python train.py --vocab_size=802 --rope_base=1000000.0 --attn_scale=0.177 --tie_embeddings=false --init="normal" --lr=0.00783 --decay_shape="linear" --final_lr_fraction=0.0 --batch_tokens=8192
Each number is 500 + 50 x the weight over its row's rms, rounded and kept within 0 to 999. Layers, rows and columns count from 0. Numbers have three digits each. The size before them is the row's rms in percent of the matrix's.

# gate: layer 9 MLP gate, 192x96, rms 0.0841, rows 156-191, columns 0-31
# up: layer 9 MLP up, 192x96, rms 0.0775, rows 156-191, columns 0-31
# down: layer 9 MLP down (transposed), 192x96, rms 0.0806, rows 156-191, columns 0-31
gate156 099:561485472517574551513480530432552471479457511625632490555498605490454529528537550572561532555507
up156 103:580454518483483545496567473426421524528470434495474526520533451548497478477431512487539454516514
down156 096:574568463540502500545549465478473465543505446447510456554386522600478541485442550517503476539509
gate157 096:539464391530453503491489524513553467472518528504576375597550523565545501453521451518501455482530
up157 095:468472500465589516500547470518527428588570522493520470462498398484493494565488605491582495529393
down157 099:449578442436382498541471512434492465425442548537568540536541550470469465500461467510555496458493
gate158 107:443538491517463534509473571433439517440463514436461529424479488560482524411505574463537504453502
up158 104:528618461463608502461512497486455515524544492479513565498601520511506436589596532522548423513534
down158 108:529421518552469565388536393577514500520493431518394545481500508586579454469518500516543517466500
gate159 107:523447486532520473639479557508478461551498519515474547531481643496500491625491526409614470487526
up159 104:438480511560445430562551573492516533522507486493595460504422570577460408487551531525470529508460
down159 102:480517520594579534456598452549470502563475550510508527520512499613489533474520535552557567398492
gate160 100:539429490400511489518574462482480490468511613474439522539463464511460511410522490451556555567568
up160 104:523492472517597529425516449529422455471510381489456516483478478526441447358621616486475499476458
down160 100:455588492567478430511470419551518546534409456437405536435456524428463559447491488445442572538453
gate161 107:508460464458474479514488538596426429498419515520493526522537523518459466549457476453549576507542
up161 096:520453553431421493506466491533427543476470497563426430570501434534484544478488456605534447505476
down161 089:509530498600481528595450517497527495475539471465611561417606589498530486451494547508396543570462
gate162 098:463518408544472620474541541498496410512448426490504466517457541483568474495450470512540494512510
up162 101:516513459579544518561534532546446491497523436441414443516490428556435515520508487602479576490452
down162 112:466505438507514503547444418489625533526497509485521449531477497487522487515623505544506509588538
gate163 096:537531511504456653483480512448560465567498565427575517496553456508510587475528549461521566538519
up163 101:566568490501489461481503504505463611448497495494493468525404428384469464432444563395483544576437
down163 101:482561545519408529449531526462521508465510528464481528453558493517603481456452525490489498488513
gate164 098:503643523519586497567530503422510545563429498449507418541494475471502512518549519503613472507479
up164 096:520507528614388530419496571492514533581564494492415446508509416476545515527468523469584526575553
down164 093:463472577571534541483474459493575457531443534470474427453447494584492492490486544500540372439456
gate165 093:492549403446537518531472449443442506575443566519483571493445490452405559504551543521399427547486
up165 095:539566493510515423514491490533523519536515483536507420404478484566558452577449514553462546462521
down165 096:495617526502558465434415509482542484392465578474451455466506485511459433459531451367529538486390
gate166 097:483431475578413424570529430471590447463550541376522492481525501516558528571440544507535489480458
up166 100:448508485509449550580529461508456584426586503438573501536456485487523513497534532489505436562487
down166 097:503424436537498473447424502537522501468530531523515507466482602468458527440403464469494587409584
gate167 101:503478423428529453416576564477416549579495398448563445555431474551420481404473471475485473585485
up167 093:420512508517516460461458593415423464451500480472593537571499493396479430425499598480478541468451
down167 089:371498536484511549547510512471520478495572487548519445483413490461530447417458473522555525527424
gate168 103:507469445462623486568501497465502467511413530566465438472533553421476483540450529498518511466511
up168 091:438501419516601524454494478501456481486529504493443547501395495490521493429402501433474482507543
down168 096:457576521534535529561529443526357477479471555460564468520503497488551496434516577554515532511464
gate169 102:470443543541577538467502543431508471625434482493531453509448513484579488486553425425591490482494
up169 101:511502469540476499506448414557393517620499418583525523622490376542548495502490502474440517479517
down169 101:455573545446522515542434466451590463555467475547463430475387586486484440489485562458472488508488
gate170 105:517563448496485510534481478545531504586503522499559445556437483539513478528631516472550544455535
up170 093:553422448608562437434467471571459505492518407505507626501556499550497456476497506570533460570476
down170 094:497519516425524532514484458574401467412513471487516468571501511518517492521413575392560518546524
gate171 101:511562411488521449475543406574435547476484572450551483587514512525431571436467424462459509572486
up171 101:544570397514450575490483426530466541548410540424486526576460580477421542554498584415536507545563
down171 105:546495476504452426493553510473528543384600509533508513480545467489444480470515454433445494463444
gate172 108:491469480500610428422499462470527483560457466540526586460518432512461538479583428460558574459449
up172 100:425522530487524494546481441489498516517559492507545482559593399571376383541539531470483485550490
down172 097:467541440394375555491513525504410462517518493422470455559416542426455516518539470537544404447506
gate173 104:544469506522610528522518531550495547593509567417482529427574449560464464622522481482542462463478
up173 098:454485472521426456487505564520532483415497404462575462528465513581459517436465508482409505554437
down173 101:461473535461630451602547593497553501537608551476476425422543476478535351462527484543486523520557
gate174 106:530491462465516528567469435438512519550576530501448394496588343482534547506455471516530504506557
up174 098:477460357598548445493472513520542568561447455467520478472473465485519452536422480543530598399524
down174 091:495524594458512482507461459463462527482501378505444598524536486544394524464485516516466501514519
gate175 105:595441414459558477568565480466420510500462570518471480399531555490537554525530393501496488474539
up175 107:473530482548454550465449427501410517423564406492585445464569533450486556509533510555570552542614
down175 110:506472480560548551548520530547532408480610396501553503495494544517480489512484583512430519569525
gate176 108:447494445602484413484546458439509522531512531488580643557520505447473554454411503467548413523503
up176 106:585473441429475471508487454520477443416417458547437429506525463515485466565521419467484567468574
down176 100:577459504563530475558528484620478409543644536471507524434390522507491559592418464579581486418558
gate177 098:492407455466489499474550514469499431459504566526493534422456518511440509503531372358465486458488
up177 096:548433543507509414470511444517482481571567413567483532605473542481481483528411534439495495543534
down177 103:454518486413468444500526458550390425560554502507460477498453527445451564508527561489415549463461
gate178 105:585486504458567492477602580441477457503582457495505482491529483522412507510502585371591465511523
up178 099:379491549482492510563469601495414416459417395495550481395517503507495524497512580516470444461601
down178 096:536527553499485510478494587466491496484569420538500496466370439492402554494435614503515429484406
gate179 101:520415458501378458510524522522484505449504528618483578436520477433513524495414405533575461565534
up179 099:448483553568529468436488477544507520536523527539482519460621501418511538544427347521534489508422
down179 107:485521454436516433463488597559610596475481530482520544509380400496383494497530466448557460519520
gate180 099:519491490468493521547550587441564428567464453507440392446517433641458511547548408489515537514540
up180 095:446509441613548586426543543473512492511616442411451486378477484399509427558453552487474469463556
down180 092:524552540525496430583544602473388558554478525517493463499512525598535555476494607535448480502484
gate181 101:464530483550478481490557496620497468542490488472500457470481420588480514512488478486503545439551
up181 096:476486580542470502584511485555509435551506531489420471489500475590505500481496539478574493629454
down181 102:529522500514449495417494586509456547475557467412435493399385532512473536476477495486554562524571
gate182 104:529527448506521487454482532575565482425495456506519599471576463607464528457538563510502542551491
up182 104:453544500579498538512518469463496486603481466453451555573525440495500505539501601592468449518577
down182 105:405459493491464511393503451502476506470531444457554417549444505494485577585514507546529505544468
gate183 119:498526494543553526553490478541545522496465437460439518512497530435524479525398480383530518506519
up183 103:553511595539512486497458462439487491471563642433528526474471504584485513432494532510468539514481
down183 139:452522514590444560434414572643310448514519495499493499517453504526513556473467471553555470463520
gate184 089:472522454446509562531580529477539492534435471454475448445535435463557451440394488517464538516457
up184 099:572531475535585517542460458512503571560451524464477569533472493444443500523552488561469467595499
down184 093:499496488595509471495512537566391416418578474463494528511500491542555520518503516507430503483424
gate185 108:504548481531462474493470473551579468518471463534541505426484528523562490558423582483501590472497
up185 099:511572473508474464592449511480479537500462519515516510530599403499450475559491514518515457525598
down185 113:425609499527436549622547548513492452442394523547566526460499456485530463584498605496520500404501
gate186 101:395520493563552583595418463476421405563486509534408516473462503522516552497452492479455520452430
up186 097:494595575498533614483446590459520502445410563508479524532555510434516482555427518545475575548523
down186 097:566522489510453467540426505525472459480474498450411560427586432504462451522477423613481559484484
gate187 101:524506475484480531435444643515478473496467475548457512432572455466542460419517413496439530503471
up187 101:494544476468565512489592497481488529499439537430430558539542546445549491487500486478468436583551
down187 096:538531510579534519439560492516513512537580473455362494505530614582511500521521545507480474544584
gate188 104:480491432460532550530537514571429556588530460507501504460466473595449514401453533482530521471523
up188 102:499503543520436539370597412443539498496434487443446445434447511474587540501459567521530498574482
down188 100:502469448525531551575444444458553483477537491579538544489518488590436461463519578453495441631463
gate189 086:517533483542484607532450487408432526538441539572522480445528488447499535516483407500422381460456
up189 094:448528538442446544552496562489461454520524631451476585526510479562508494493521516511472501575518
down189 088:477438486449405505410582548521530593440454547446454493496524525550515523464464519430408551575468
gate190 096:391410440484468562497469523501516397571519620539554492476473491480473553506473595569502498562511
up190 106:517488591541479460495498490523467653443541446421498566514557511522450475499433493477505468645539
down190 102:481459444549519527460453462576464531378545447468486478585539544577397443514592490456500457547457
gate191 107:442485472488567561526490518409455531530541502501513463581477546462535594529529551488377586508493
up191 093:480485493490464530500565588510602522472538500479424403524485568513509579515471546451477621480475
down191 103:466527480410544473413377444435581561423479428511509546534505519551507488454510594487483509532510